{
  "n_kv_head": 2,
  "head_dim": 64,
  "vocab_size": 1626,
  "tie_embeddings": false,
  "init_std_down": 0.0,
  "grad_clip": 0.5,
  "schedule": "cos",
  "train_tokens": 128200000,
  "steps": 3913,
  "dataset": "wikipedia_en"
}
Each number is 128 + 32 x the weight over its row's rms, rounded and kept within 0 to 255. Layers, rows and columns count from 0. The size above them is the row's rms in percent of the matrix's.

# layer 3 MLP up, 320x128, rms 0.216, rows 271-288, columns 0-127
size [ 92  97 104  99 102 100  96 108  97  91  89  96  96 109 109  98 100  99]
[[153 122 144 146 122 152 100 139 153 169  91 147 108  54  58 163 142 116 153 126  60 183 148 151  80 130 140 150 107 102 156 152 170 116 190 133 121 168 144 117 107 149  36 160 156  98 104  97 104 101 146 120 155 140  94  83 158 170 116  68 128  96 137 148 191 133 107 143 105 112  98  80 149 123  51 169 120 136 115 146 114 130 101  82 148 165 150 117 139  99 121  36 131 107 165  95  84 114 180 105 162 175 137 146 177 125 157 148 100  62 137 125 173 143 118  91 128 124 107 114 113 117 156 168 146 123 164 104]
 [117 150 183 155 167 102 199 159 168 106 126  83 150 112  99 128 128 134 109 112 129  98 119 187 115 103 123  90 115 151 162 164 161 130 137 120 164 103 131 104 131 110 101 143 160 118  78 145 156 162  92 155 110  66 132 118  98 131 109 171  98 136 174 137 207 138 152 212 127 105 132 150 136 124 111 118 154 119 101 121 123 134  23 149 160 128 101 124 174 194 115  85 105 155 108 135  92 128 143 136 144 113  94  82 104 136 116 116 144 134  40 128 159 103 107 154 177 114  68 154 157 132  52 125  60 170 155  97]
 [113 113 165  97 108 154 150 132 165  98 152 144 127  94 101 153 109 165 164 109 143 136 111  94 198  93 131 138 136 101 124 141 155 115 106  81 190 141 163 134 134  90 186  84 112 107  83 148  64 142 112 161 108 172 139 124 143 123 121 145 120 150 133 172 117 104 104  67 159 138  96 122 162  94 165 116 139 126 150 103 154  92 152  72  73 170 139 117 176  29  71 164 132 140 153  90 129 156 102 135 124 105  86 145 179  56 137 142 197 130 132  96 162 146 119 192 111 163  65 130 167 147 183 152 153 159 156 130]
 [166 137 157 176 124 150 116 192  97 111 109 122 104 126 143 123 137 117  19 140 128 150  76 104 109 118 161 153  84 100 116 128 110  98 105 151 129 133 139 132  70  96 150  60 132 172 137 120 147 123 122 136 140  35 139 140  63 148  98 157  96 192 211  84 104 131  82 109 189 131  93 125  82 134 148 147 136 121 184 117 112 121 134 141  74 108 150 188 115 159 187 187 173 134 135  95 133 121 156 169 165 106  64 168 134 100 130  97 143 129 147  88 108  93 106  95 109 153 152 139 132 119 123 115 145 130 160 112]
 [ 91 131 169 112 108 114  85 130 144 103 133 120 150 145 152 129 137 138 173 148 161 120 178 169  66 164 127 112  71  90 176 193 172 123  95 105 133 187  78 132  86 116 108 149 123 226 149 109 156 172 171 145 138  74 162 126 124 120  96 140 107 125 123 128  94  72 132 192  91 106 127 141 113 115 131  97 160 116 102  72 175  46  93 130 136 135 183 167 118 133 139 178  92 114 158 123 115 137 165 116  97 122  92 132 166 149 181 137 111 153 118  49 116 111 140 140 111 113 167 114  98  82 105  89 121 145 173  87]
 [114  70 125 157 143 133 145 150 105 109 106 128  96 112  98  94 137 112  80  92 106 122 150 106 174  97 160  84 135 130 163 152 204 103 118 162 171 138 170 116 128 113 105 107  58 119 129 124 113 121 110 139 158 180 163 148 142 110 109 125  57 120 130  97 116  98 118 122 138 165 153  93  62 192  94 164  99 183 147 136  97  75 138 131 166 115  93 100 103 171 131 158 113 172  90 108  87 109 105 102  90  95 203 137 114  64 121  97 149 120  96 108 154 132  91 131 111  72  73 113  93  63  61 166 129 169 173 134]
 [123  42 142 124 157 148  49 150  57 161 179 128 113 113 172 153 158 151 117  64 136  58  96  56 144  70  80 125 135 155 156  73 102  70 138  98 162 117 132 132 119 121  82 136 113 157 110 123 119 162 127 134 170 123 105 143 101 103  82  92 185  65 148 147 112  86 145  95 119 121 158 106 135 145 142 131 165 123 128  86 133 167 106  45 104 124 128 123 154 129 158 142 131 140 191 159 166 161 124  97  91 147 135 100 119  79 143 158 138 120  86 102 127 124 116 125 131 213 117  99 100 139 110 147 100 104 130 161]
 [175  98  85 140  62 175 161  64 122 153 158 127 212 129 164  92  92 193 107 120 114  92 152 158  90 120 146 171  95 137 126 115  94 172  94 165 123  88  99 159 173 153 161 171 133 148  90 133 141 193 112 199 165 129 110 144 116  89  98 185 133 158 145 120 203 139 148 139 109 143 116 122 123 124  95 114 103  96 181  98  79 129 191 116 137 134 103 144 134  71 131  79 141 128 132 130 161 143 145  56 157 155 145 130 120 164 129 111 188 147  92 104 111  89 145  84 121 108 130 159 130  89 162 147 107 119 103 161]
 [176 154 220 124 141 133 141 134 136 177 116 128 187 115  59 159  83 129  95  70 117 127 156 146 149 196  92 105  97 119  87 121 108 129 165 139 167 107 152 108 115 116 113 145 114 166 121 123 176 136 120 115 128 109  56 123 142 131 167  79 149 160 129 133 153  90 141 112  83 138 134 105 101  96  81 170 102 148 162 181 103 174 125 166 122 124  90 129 173 142 170 136 133 101 125 116 119 118  82 113 126 118  70 168 118 133 183 143 111 169 133 116 124 202 158 114 139 124 123 101 195 136  68 125 148 120  54 215]
 [130 119  84 135 158 118 121 146  85 127  77 117 104  91  90 168  84 152 166  84 116 126 115 131 145  77 159 104 175 198 113 129  86 122  95 131 113 133  71 133  97  88 131  55 124  94 159  93 131 109 124 105  68 123 137  76 107 155 135  98 100 150 146 155  89  76 109 169  87 107 110 155 130 130 128 190 131 171 165  95 125 135 121 119 147 123 164 169  90 145 135 135 155  86 153 113  74  69  88 140  69 127 100  86 143 182 137 148 120 192  74 138 176  93 146 186  81 184 146 159 137 114 121 114 186 130 115  91]
 [113 126 123 128 103 131 127 126 131 203 156 206 124 106  81 147 118 113 127 109 156  55 192 145  80 114 147  91 131 131 112 106 155 116  89 222 125 173 128 103 133 143 136 148 122 181 128  91 137 155 188 126 130 141 127 131  99 130 143 111 118  84 153 154 129  42 124 131 146  96 108  86 127 120 145  93 116 121 163 115 157 127  51  82 116 121 139 170 151  82 193 144 115 142 126  94 134 148 172 126  86 191 123 124 150 137  97 134 109 116 108 116 205  66 104 125 127 206  92 166 153 131 171 143 162 117  93 167]
 [205 113 121 124  76 122 127 108 116 173 115 144 110 104 133 149  90 118 155  93 115 150 112 136  89 153  45 156  39  79 134  82  93 119 126  85 116 149  95 111 155  66 145 161 111 159 168 182 179 147  52 102  95 144 145  87 158 180 124 143 106 158 127 121 184 146  85  91 125 117 134 134 108 114 142 183 141 120 144  84 225 158 128 121 144 137 132 124 135 117 120 188 115 144 155 109 136 142  98  78 163 175 102 142 190 148 123 126 107  94 104 156 173 119 119 112 139 156 144 184 116  96 128 128 108 183 117 118]
 [ 88 122 136  93 144  96 189 147 178  56 181 137 104  63 107 105  67 120 110  96 135 123  94 127 158 132 176 130 118  82 156 102 159 152 137 146 131 127 143  85 111 103 130 168 181 184 118 111  98  97 152 165 115 142 133 139 150 126  80 142  89  56 161 118 128 158 113 176  99 199 154 109 144 226 159 107 130 130 126  67 118 127 126 127 112 112  95 164 108 120 118 111 170 151 207 132 142 132 121 188 108 118 124 109 173 129 130  79 122 126 114  94 149 137  60  99 148  85 166  92 144 107 166 118 155 150 167 102]
 [135 216  87 140 172 161 135 122  81 162 146 160 133 172 116  82  93 129 118 147 116 162 174  94 150 126  81  54 166 148 186 141 113 167 134 115 137  67 148 171 173 131 117  97 175 161 109 150 167 156 135  64 162 127 112 119 162 117 175 127 146  92 132 134 103 122 129 161 141 150 172 188 130  96 104  86  98 136 123 151 167 152 145 109  96 136  94 102  83 159  69  53 150 133 167 162 127 134 103 112 127  93 161  99 115  99  98  93  55 139  81 132  89 108 135  89 101 117 149 120  85 102 155  97 118  81 102 151]
 [ 85 170 121 130 141 111  89  69 150 140 197 108 177 132 149 159 129  95  97 162 140 124 108 138 118 127 120 148  92  97 112 152 143  81  81 119 112  80  94 139 122 123 167 144 135 123  73 175 138  93 148 138 153 136  75 146 186 107 109 159 109 130 148 200 164  83 117 123 101 162 113 109 102 166 110 165 122 136 144 160 131 147 185  70 116 150 129 148 144 129 155  84 101 134 179 195 132 146  67 163 113  65 128 174 158 205 158 133 134 175 102  92 179 125 116  58 153 127 165 158  73  79 117 148 118 167 101 134]
 [132 147  96 151 103 124 163 123 124 152 135 166  67  92  81 118 136 115 136 106  89 129 158 160 106  83 103 160 116 150 110 180 114 132  86  94 119 143 209 179  82  99 151 123 163 115 143  55 126 124 122 141  88 120 151 162  81 158 151  64 150 142 177 100  82 123 151 118  79  94 138 141 151 150  79 122 141  96 167 191 198  98 164  92  96 131 167 108  74 139 115 103 139 170 181 185 122 121 102  79 138 170 108  96 121 132 114 131 138 162 107 124 115 134 167 144  48 128 188 110 139 135 175 152 118  69 120 103]
 [169  94 109 143 134  99 130  84 139 138 101 206 213 139 115 145 215  94 165 106 112 176  98 127 153  73 143 126 125 125 104 118 147 101 125  71 109  80 100 157 146 108 187 173 111 125 149 153  83 120 117 163 113 189 181 154 126 101 126 110 148 108 105 132 140  84  81 111 112  96 121 109 139 108 156  95 120 143 167 174 122 129 138 133 131 132 162 105 134 126 129 131 106  67 145 150  91 161 149  79 112 129 157 117  98 135 119 147 123 155 120  65 217 101 148 197 130 117  62 118  86 133 163 175  98  91  68 124]
 [107 119 125  94  95 113 147 147 123 123 149 182 133 135 156 149 147  46 121  96  84 129 144 104 105  44  94 122 123  93 142 100 161 104 103 130 156 113 191  60 121 142  96 139 110 165 124 130 160 140 153 116 132 144 134 140 138 133 120 135 145 122 163  75 189 192 124 195 153 131 158 137 122 127  89 105 124 150 179 129 186 107  96 153 116  84 107  81  73 128 117 152 110 133 140  89  93 128 187  96  67 114 142  60 182  84 134 111 119 150 142 158 172 129  76 129 138 166 144 105 133 144 160  89 227 101 163 100]]
# layer 3 MLP down (transposed), 320x128, rms 0.214, rows 271-288, columns 0-127
size [ 90  94 103  96 105 103  98 109 100  92  94 101  99 107 100 101 100 103]
[[123  95 112 178  77 110 120  97  99 117 169 113 149 132  54  96 156  95 142 149  72 108  85 153 178 119 117 152 118 155 115 158 133 122 153 129 139 125 150 131  93 148 138 130 146  77  65 140 142 111 129 110  98 239 115  95 182 106  82 108 149 149 118  77 157 111  95 128 123 124 144 114 139 152 121 139 155 104 119 125 131 137 130 147 188  13  91 179 184 111 141  91 182 153 119 127 147 153 157 111  98 172  56 151 103 104 135 137  94 118 151 110 156 116 116 151  93  95  81  71  62 138 126 148 118  93 105 114]
 [112 162 104 144 103 142 165  91 151 134 173 100 143 136 146 189  80 131 187 146 134  98 181  68  84 105 119  92 133 103  94 160  91 133 110 131 134  86  91 137 144 142 113 121  82 155 198 132 134 131 151 136 114 113 114 189 125 135  94 156 136 150 114 133 124 140 173 128  75 146  71 134  47 115 125 171  85 117 131 101 123 124  96  90  88 105 147 120 152 105  89 165 165  78 122 131 131 214 140  73 181 107 176 104 146  95 106 140 128 101 184 170  80 105 105 113  71 117 157 116  90 119 134 167 171 111 133 203]
 [144 158 135 108 128 138 124 112  81 183 103  85 117 153 143 135 120 144 156 117 146 122 122  97 151 107 129 215 107  98 129 135  85 134 155 182 224 150 192 125 132 143 133 148  90 150 111 131 103 159 134 161 144 120 132 127 142  90 169 102 163  70 206 133 140 138 132  66 111 135 110 166 101  79 114  39 150 157 152  97 133 137 191  92 155 147  98 128 194 118  87 143 155 158 172 131 141 148 121 110 147 107 173 138 117 189 157 158 147 104 137 171 119 119 100 122  89 197 165 103 166 103 184  96 105 129 166 105]
 [137 116 132 125 186 132 160  84 137 165 127 158 123  60  96 105 164 158 127 134 156 142  55 164 170 158 185 124  94 123  84  69 149  94  93 143 149 141 151 115 119 148 112 167  86 104 144 122 105 144 107 115 112 117 149 125  89  97 207 143 143 145  88 150 126 116 148 108  84 122 112  99 124 173 139 130 141 213 178  77  81  67 156 165  65 105 147 144 130 141  85 102 111  97 147  85  85 121 135 193 117 186 143 141  72 157 145 101 117  66 129 171 118  96 122 144 147 130 170 121  97 133  94 113  90 176 170 108]
 [115  83 104 145 133 165 113 163 169 122 148 188 118  88 107 107 141 108 159 123 190  91  90 108 106 104  57 129 104 105 130 197 130 102 103 182 168 109 108 119  97 125 154 131 151  79 128 147 163 136 107 161 150  93 119 113 163 101 120 143  30 115 103  86 142 136 143  74 110 101 128  79 138 114  83 135 104 147 152  94 107 142  71 113 150  68 109 179 133  90 110  80 136  79 110 109 144  62  98 120  67 157 111 116 148 169 132 125 111 156 114 198 142 136  90 159 111 110 188 102  99 109 160 160 145 163  84 177]
 [135  61 129 155  89  68 116 116 124 127 157 205 128 128  64 134 163 121  78 115 127 132 129 102 159 149 129  87 116 188 127 160 154 112 106  80 140  77 116 117 126 120 127 162 191 173 117 143  70 147 122 106 132 166 132 141 119 119 111 166 148 106 181 107 126  91 121 145 131 180 120 170 116 161 115 109 130 154 132 129 154 133 146 125 153 132 124 128 217 145 178 115  87 127 140  62  75 183 120 172  98 162 126 132 115 167  40 156 107 120 152  67 196 140 118  94  86  99  89 171 150 124  58 144 133 157 115 138]
 [ 78  99  90 118 102 137  71 158  61 114 110 138 154 127 126 111 114 115 119 111 107 180 162 137  86 126 130 116  46 156 126 130 161  91 123 181 127 162  95 143 139 113 127 154 102 171  77 122 124 188 129 147 157  95  67 183 168  69  86 121 151  96 165  82 133 104 126 155 164  82 115 124 110 109  68 164 161 115 151 119 148 115 160 101 191 147 193  96 162 169 159  73 109 181 137 164 138 175 115 160  99  82 110 142  75 155 132 115  85 125 115  96 134 124 167  93  73 151  89  95 144 130 142 131 160  92 104 136]
 [126 154  86  73 114 112 123  94 103 161 133 106 168 140 182 118 190 151  71 153 158 100 136 156 104 142 138 173  95 158 161 122  86 123 132 150 119  82  90 146 190 157 145 141 166 147 103 130 107 125 114 178  61 180 128 161 150 134 136 148 224 145 132 121 167 109 127 134 138 158 120 111 115 175 115 197 119  83 114 145 147 189 199 110 127 105 103 130 113 110 104 131 180 164 198 132 147 119 115 122 120 156 141 136  99  38  96 118  45 178  99 132 122 141 134 115 130 110 104 138 124  82 146 125 114 135  63 110]
 [101 130  97 133 127 125 164 165 127 140 115  95 123  91 146  96 161 181 122 137 176 113  85  67 109 145 157 208 141  91 146  92 130 191 156 109 103 129 106 153 174 117 131 138  82 165 117 160 119 131 100 130  87 158  53 191 146 136 145 149  71 114 114 132 144 172 166 140  84  97  53 153 164 138 114 172 127 142 125 136 147 111 176 156 130 118 135 176 146  85  80 160 209 157 148  47  99  97 126 126 155  93 126 113 140 150 144  91 129 169 148 153 128 165  84 110 157 106 113 100 170 136 157 191  92  96 114  99]
 [117 125 163 126 122  99 222 165 132 161  94 144 122 175 177  92 176  68 112 132  71 148 127 186 168 132 170 110 133 134 128 115  57 109  90 156 107 105 147 139 158 161  93 152 100 129  61 173  98 122 106  51 102  58 127 146 106 152 118 161 130 113 124 110 162 102 138 132  72 156 142 134  81 151 128 152 191 123 188 145  94 111 109  92  65 127 101  61 105 117 131 121 145  86 138 191 167 114 143 102 169 123 156 118  94 129 118  99 122  99 178 101 179 136 145 124 114  98 103 139 135  84 112 127 146 147 126 166]
 [100  96 139 132 164 149  84 108 177 157 160  91 127 128 131  75 229 134 167 128 117 130 106 148 148 159 169 134 120 101 161 103 161 112  76 192 154 113 135 127 109 135 140 205 105 175 131 129 110 174  93 146 178 183 117 127  90 112 144 147 143 144 193 137 116 129 136 157  78 169 145 111 173 166  98 147  67 115 108  99  89 179 142 124 136 147 142 186 156 124 134 142 186 150 131 177 168 109 168 103  79 113 118 110 157 102 137 162 136 126 154 174 152  92 135 146  81  86 173  84 138 163 105 123  53 134  90 125]
 [182 125  99 103 127 125 152 169 147 171 151  82  94 132 172 144 110 115 168 140 114 124 109 199 172 173 132 162 110 142  66 168 124 106 111 112  73 111 111  87 139 117 125 111 102 147 104 145 159  80 140  98 112 127 196  26 124 109 202 102  30 120 154  95 163 154 131 120 171 165 174 170  69 137 165 111  64  96 125 129  77 119 164 124 156 128 121 111 145 108 111 151 146 132 130  99 122 137 102 166 147 121  77  89  72 103 127 116 163  78  90 135 113 135 126 147 139 174 141  90 122 168 162 115 130 150 128 119]
 [112 181 100 104 149  89 162  95 131 123 151 146 155 154 140 139 189 153  97 126 138 160  91 109  67 184 170  81  98 164  71  81 126 132 149  99 107 123 191 103 164 167 135 155 184 152 157 156 143 139 183 115 158 112  60 154 100 167 117 127 128 130 128 122 116 135 131  87 124  92 130 123  98 125 125 163 134 105 154 100 145 149 207 114 135 135 140 112 103 109  96 126  90 114  72 156  74 137 114  63 177 148  80  92 134 118 145 129  90 119 170 181 132 157  97  95 141 210 120 163 119 129 130 141  97 179 162  47]
 [113 138  98 176 148  88 154 105 142 178 142 144 143 221 183 169 134 117 135 125  48  89 110 103  87  87 122  99 184 170 153 115  84  53 147 129 129 137  61 139 124 138 126 101 112 123 106 162 129 122 143  89 100 116 112 157 109  81 183 128 162  61 150 199 135 112  93 153 105 132 182 170 131  85 147 105 161  97 105 182 120 106 129 103 142 110 171 130 127 154 134 175 125 212 129 157 170 111  92 113 125  88 155 113 165  95 121 151 110 153 134  94 102 139 114 138 130 164 103 115  74 130 151  92 164 146  96 153]
 [ 83 172 120  90 113 147  85 151 169  91 163 119 133 146 157 167 134 162 129 169 143 119 149 124 152 164 152 111 145 177 123 161  96 132 150 115 150 175 134 157 141 191 173 140 147 130 158 125 174  85 115 167 142 160 120 149  92 170 138 164 134  90 136 123  85  91 149 141 138 124 128 111 156  93 152 104 114 171 100 103 161 124  91  77 168  90 119 161 125  83 102 133 161 167 232 111 156 188 109  76 128 171  71 131 127 116 151 177 128  88  97 159 139 154 115 131 160  91 116 101  51 129  50 190 104 117  75 140]
 [106 156 104 161 120 123 142 172 135 157 229  91 135 113  93 110  50 151 177  58 122 134 102 184  86 117 148  54 147  70 148  94 159 138 150 140 173 128 152 109 173 111  67 102 147 105  94 159 100 148  79 111 134  94  79 173 141 168 170 105  68 144 134 119 174 104  95 156 119 137 145 103 175 125 122 168 109 131 126 126  69  81 160  76  89 120  90 166 107 108 111 135 159 150  84  86  82 133 152 162 121 137 109  95 106 118 188 109 175 143 106 141 128 125 156 127 131 105 141 120 118 106 139 181 133 141 144 139]
 [163 197  59 108 135  94 161 104 131 140 122 175 162  88  80 112 161 135  86  87 132 117  57 153  88 110 151 178 191 122 150 109 132  74 177 119 137 122 114 118 141 118 194 169  93 156 146 116 123 152 144 117  68  98 129 140 140 117 108 144 148 103  35 120 135 161 127 130 118 113 134 130 127 131  86  65 155 134 138 101 178  89 118 127 159 119  91 107 161 172 134 139 119 112  89 103 161  98 151 115  83 179 105 124 151  98  95 200 199  97 137 135 154 121 125 162  95 134 116 130 199 121 169  88  92 137  89 112]
 [117 135  84 111 155 126 130 114  66 114 140 165 187 109  86  66  79  96 153 101 192 159 109 173  92 118 123 129 114 206 127 100 181 141 124 127 141 170 140 120 145 140 128 108 160 134  56 149 101 154 156 129  80 111 120 124  98 137 128  81 172 106 127  99 120 114 154 127 123 163 129 132 112 155 167  89 150 141 130 112 180 118 135 125 127 148 171 122 158  77 100 109  81 139 162 153 215 104 106  86  62 136 109 167 104 149 174 119 131 105 211  90 102  94 127 139 120 183 124 163 142 117 158 114 117 217 158 164]]
# layer 3 MLP gate, 320x128, rms 0.23, rows 272-289, columns 0-127
size [100 100 100 106 102  93 107  97  89  94 102 100 100 106 102  95 102  99]
[[174 172  81 130 131 115 151 123 112 192 168  73  99 152 139 141  79  76 151 102 116 109 109  55 100  79  88 116 140 149 130 185 142 140 107  78  62 151 153 184 117 171 125 120 137 131 141 157  95  84 197 147 210  54 129 138 128 108 125 143 123 145 135 155 123 115 183 137 158 115 134  81  89  96  92 158  57  88 135  97 198 174 124  66 110  72 135 140 107 110 107 110 105 130 114 117 187 147 126 143 121 121 173 113 191 114 146 138 121 111 150 133 134 160  83 135 115 146 129 115 110 160 150 119 156 113 123 111]
 [149  75  83 110 167 156 129 107 163 153  67 104 114  81 136 150 159 127 124 156 189 161 166  99 132 170 152 115  94 156 115  98 171 161 128 132 153  77  96  59 107 153  72 172  86 105 143 123 150  98 122 120 117 179 120  91 191 193 132 129 154 122 118  91 124 167  88 170  94 161 127  97 134 176 105 124 150  68  96 141 141 110  68 107 179  74 183 136 123 105 115 112 137  65  64 130  70  62  96 165 138 143 154 131 119 122 191 129 128 154 135 142 138 153 149 119 132  90 152 146 147 176 116 102 113 111 115 119]
 [110 178 162 129 105 180 128  93 116 152 184  68  92 142 102 141 146 139 143 139 185 142 192 104 184 120  96 111  94 129 140 121 110 154 113 150 126 102 111  93 134 133 152 164 164 111 130 139  79  95 122 155 123 184 138 138  95 116 136 104  77  88  87 132 101  60 120 153 134 132 180 128 177 105 149 165 101 178 124  50 119 118 129 148 129 118 115 143 190 187  63 110 147 123 114 160 140 140  85 187 141 220 138 110 158 201 129  96 139  97 163 139  96 112 176 125 123 165  94 128 152 183 114 164 162  98 138 129]
 [139 133 103 198 173 171 106 179 133 110  88  83 135 118 106 108 123 248 131  83 132 162 110 152 193 126 143  87 155 142 127 162 110 135 175 169 141 128 102 113 115 129 211 123 134 131 112 189 120 119 112 169  83 110 121 108 123 104 147 102 135 134 104  90 169 159 134 135 155 166 173 115  69 138  88 167 128 108 142 161  49 136 112 172 129 153 139 132 185 113 118  57  89 149  89 153 169 145 125 182 139 128  72 112 116 116 123 126 150 122 175 127 115 175  98 124 107 118 109 125 161 155  92 166 122 105  75 155]
 [117  64 143 131 162 142 141  86  80  99 112 198  88 194 107 100 104 126 105 131  90 146 119  75 172 139  97 148  67  90 153  99 152 156 134  97 220 173 109 136 134 192  79  73 104 155 135 192 147 126 151 137 142  98  96 126 103 142 110 187 162 111 133 105 113  79 115 104 139 102 146 140 104  94  99 118 138 120 100 180 166 117 148 134 172 100 118 132 155 158 126  85  66 152 115 138 143 184 137  71 160 131 120 155  99  91  93 146 158 152 192 141  68  91  87 113 122 132  80 150 117 128 117 147 120 119  91 150]
 [126 112 139 151 108  41 112 113 126 170 123 109  87 174  98  64 144  90 108 174 108 109 134 159 157  76 140 137 126 139 114 129 131 175 122 146 167 131 139 141 112  72 106 100 167 128 163 143 109 163 175 162  99 206 141  89  77 107 142 145 145 162  96 111  89 106 154 164 153  78 118  98 113 159 105  48 122 155  94 182 114 177 131 128 109 114 132 152 190  91 147 173 194 119 108 161 103  65  60 126 148 163 111 148 130 112 112 146 130  60 106 173 125 113  71 126  87 142 119 163 139 118 100 163 166 131 131 106]
 [173 115 129 165 182 115 128 112 152 134 139 109 118 115 149 143 161 182 147 135 114 151 117 142 172  93  92 133 119 167 151 122  81 106 130 171 129 161  97 149 111 133 145 159 118 111 107 189 157 145 156 185 103 134 132 102 154  67 146 155 130 124  63  96 110 145 130 153  99 104 174 124  72  53  79 145  74 102 116 130 128 131 145 171 116  74  91 110 189 206 197 140  79 145 123 139 159 119 108 105  95 180 151 147 127  90 150 103  62 110 128 137 117 146  84  70 144 163  57 147 102 197 117 123  94 166 122 149]
 [117 124 147 153 112  57 157  93 140 143 135 156 172 168 138 121  69 106 124 112 111 141  64  97  92 120 174 177  65 120 103 117 134 174 128 204 119 181  82 124 157 128 116 117  84  91 121  62 120  66 160 130 137 101 136 175 122 115 152 126 104 191 136 199 158 161 142  77 151  97 157 171 150  89  67 128 219  87 147 180 125  77 104 140 108 101 112 122 122 108 137 126  94  64 112 174 168 154 159 118 152 133 105 132  96 124  82 148  95 130 121  94 143  85 111 161 102 121 127 127 127 103 130 128 107 125 149 106]
 [102  90 147 147  91 152 191 150  88 123 128 116 117 108 159 128 119 120 108 152 129 150 135 117 166 110 131  95  93 113 179 109 164  70 124 207  77 108 125  69  73 136 139 123 161 102 129  83 136  67 169 139 123 188 142 119 126 128 193 130 103 118 181 107 111 140 147 147 140 179 109 132 155 105 121 173 118 124 184 123 101 167  89 113 120  96 106 106 190 114 165 167 138  60 140 173 162 152 233 105 132 191 144 154  84 153  97 120 118 135 150  91 110 141 131 140 137 163 152 187 129 117  88 156 118 189 147 120]
 [131 136 172 145 184  97 150 142 107 130  58  94  94 116 153 108 107 109 129 125 147  92 162  62 111 129 137 139 112 139  93 130  87 173 174 165 112 139  93 156 164 143 107 147  64 121 160 135 116 136 150 101 144  66 159 181  70 131  91 104 113 180 119  65 160 147 132 170 108 182 100 100  71  89 138 146 123 162 197 158 141 136 132 152 101  79  79 119  89 191 107 134 136  95 151  86 155  91 140  81 119 131 100 199  96 115 143 121 130  90 121 155 124 177 127  76  63 137 125 158 121 113 134 148 162 144 168  79]
 [142  71  70 177 144 126 161 149 162 130  88 117 132 159 110 118 180 100 115 108 170 129 118 147 146 159 149  91 146 127  97 165 136  72 125 101 152 113 118 119  89  64 125 146 101 186 166 167  74 106 150  95 178  78 157 114 118 137 111 119  60  90 156 102  92 143 147 133 162 137 123 132  83  97  95 143 114 117 149 176 130 134 140  99 169  86  64  79 176 113 144  78  93 136 164 100 113 159 145  90 104 113 127  71 207  84 114 164 138 102 102 155 132 136 131 165 159 191 131  97  84 180 125  71 179 135 136 135]
 [111 124 181 140 137 210 167 107 109 173 136  95 141  80  55  90 137 139 183 105 114 156 178 120 128 106 126 179 120 140 131 148 144 116 128 175 179 109  83 145 116 118 131 165  96 120 103 108 119 217 128  97 117 122 206 150 134  94 151 119 107 144 157 104  81 108 171 175 173 173 119 150 131  88 177 119 169 121 140 127  97 145 112 145 146 158 120 158 178 160  72 147 129 150  87 117 188 104 109 190 144 150 174 166 171 151 117  55 145 100 127 111 119 132 150 165 110 179 183 138 138 138 143 100 171 121 142 107]
 [122 115 145 174 131  81 105 131 116 114  70 170 134 142 163  93 227 145 116  87 109 173 141 141 106  68  85 127  45 112 124  90 191 134 104 147  99  94 113 107 108 160 145 166 118 147 101 164 133 107 112 155 181  91 133 191 172  96 137 138 173  69 118 158 140 143 114 121 136  55 161 157 102 105 125  84 130 161  74 150 145 162  77  71 153 100 149 147 102 144 125 167 174 156 101 119 160 110 121 142 112  92 123 104 164 118 129 130 188  75 183 135 174 132 145 103 123 109 119 107 165  91 121 183 117 141 134 141]
 [106  82 119 135 160 143 162 139  85 113 131  80 145  51 150  90 122 117 147 124 140 198 102  87 166 103 132 121 125 128 105 139  92  95 163 111 159 108  98 125 168 122  57 121 123 172  85 137 167 101  81 138 193 193 149 128 159 116 102 184 132 138 140 102 125  42 110 118 163 138 175 179  95  60 136 116  64 126 126 114 150  96 128 100 211 139 124 145 150 145 127 183 115 178 140 159 172 144  96 155  97 142  88 168 133 107 113  82 123 172 153 152 147 136 135 176 133  92 138 158 125 150 106 138 103 171  88 112]
 [103  78 105 152 120  86  89 110 131 111  50 145  92 131 158 124 184 133 146 160 126 146 184 137 140  69 163 137 117  56 147 129 145 138 153 127 135 127 127 165  64 149 125 133 169 125 126 156 138 163 133 139 140 142 179 127 101  51 151 138 147 124 138 176 123 167 120 160 188  94 161 135  90 156 148  69 172 102 103 181 111 153  88 130  94 149 168 143  92 149 126  78  94 162 137 173 192 104  73  89 114 131 104 130 137 153 115 129  61 150 151 117  98 142 126 154 161 209 104 122  64 145 157 139 178 139 126  85]
 [ 93 137  96 159 196 193 137 149 107 115 118 101 176 124  81 115  99 137  83 141 115 160 162 149 177 194 143 135 186 118 144 118 112 120 133 107 101 125 170 132 190 173 178 156 146 116 105 157 166 138 161  68 125 119 156 131 134 128 139 125 113 122 144 170 111 216  91 175 161 107 116 125 137 119  95  63 133 117 158 191 127 150 178 143 203 137 159  98 146  72 102 130 119 103 156 146 155 164 126 113 125 107  68 112 167 128  65 126 136 126 175 165 133 129 129 155 166  88 118  74 143  62  84 118 151  90 126 136]
 [119 127 120 146 173 154 193 151  68  95 130 145 103 138 153 140 152 134 103 114 103 124 106 113  82 134 140 111 105 147 145  61 164 148 170 176 125 143 109  91 159 143 105 141  59 118 143 110 129  97 147  81 134 110 119 113 135  88 163 150 149 141  81  88  79 150 139 140 136 133 147 108 135 127 129 102 115 112 110 181 148 108 104 166 182 145  63 147 132  68 136 199 183  90  94 158 121 101 119 166 173 101 164 175  55 105 133 146 130  79 139 153 121  85  90 126 142  91  85  51 211 103 100 130 129 141 161 192]
 [155  78 172 134 133 138 198 121 185 138 130 123 151 161 145 114 107 127 189 153  92 174 155 130 139 111 137 157 152 143 193 163 177 135 130 102  81  46 126 133 161 153 114 136 112 113  90 124  54 136 145 101 136 129  95 116 152 111 159 133 171 134 118 219 125 148 166  97 121 195 156 193  91 119  72 112 108 148 161 127 103 162  82 177 138 137  74  91 133 113 156 118 129 134 128 120 138 134 164 158 132  87 145  99 138  60 122 125 141 104 165 119 103 147  79 126 176 175  98 129 119 162 182 154 159 119 199 121]]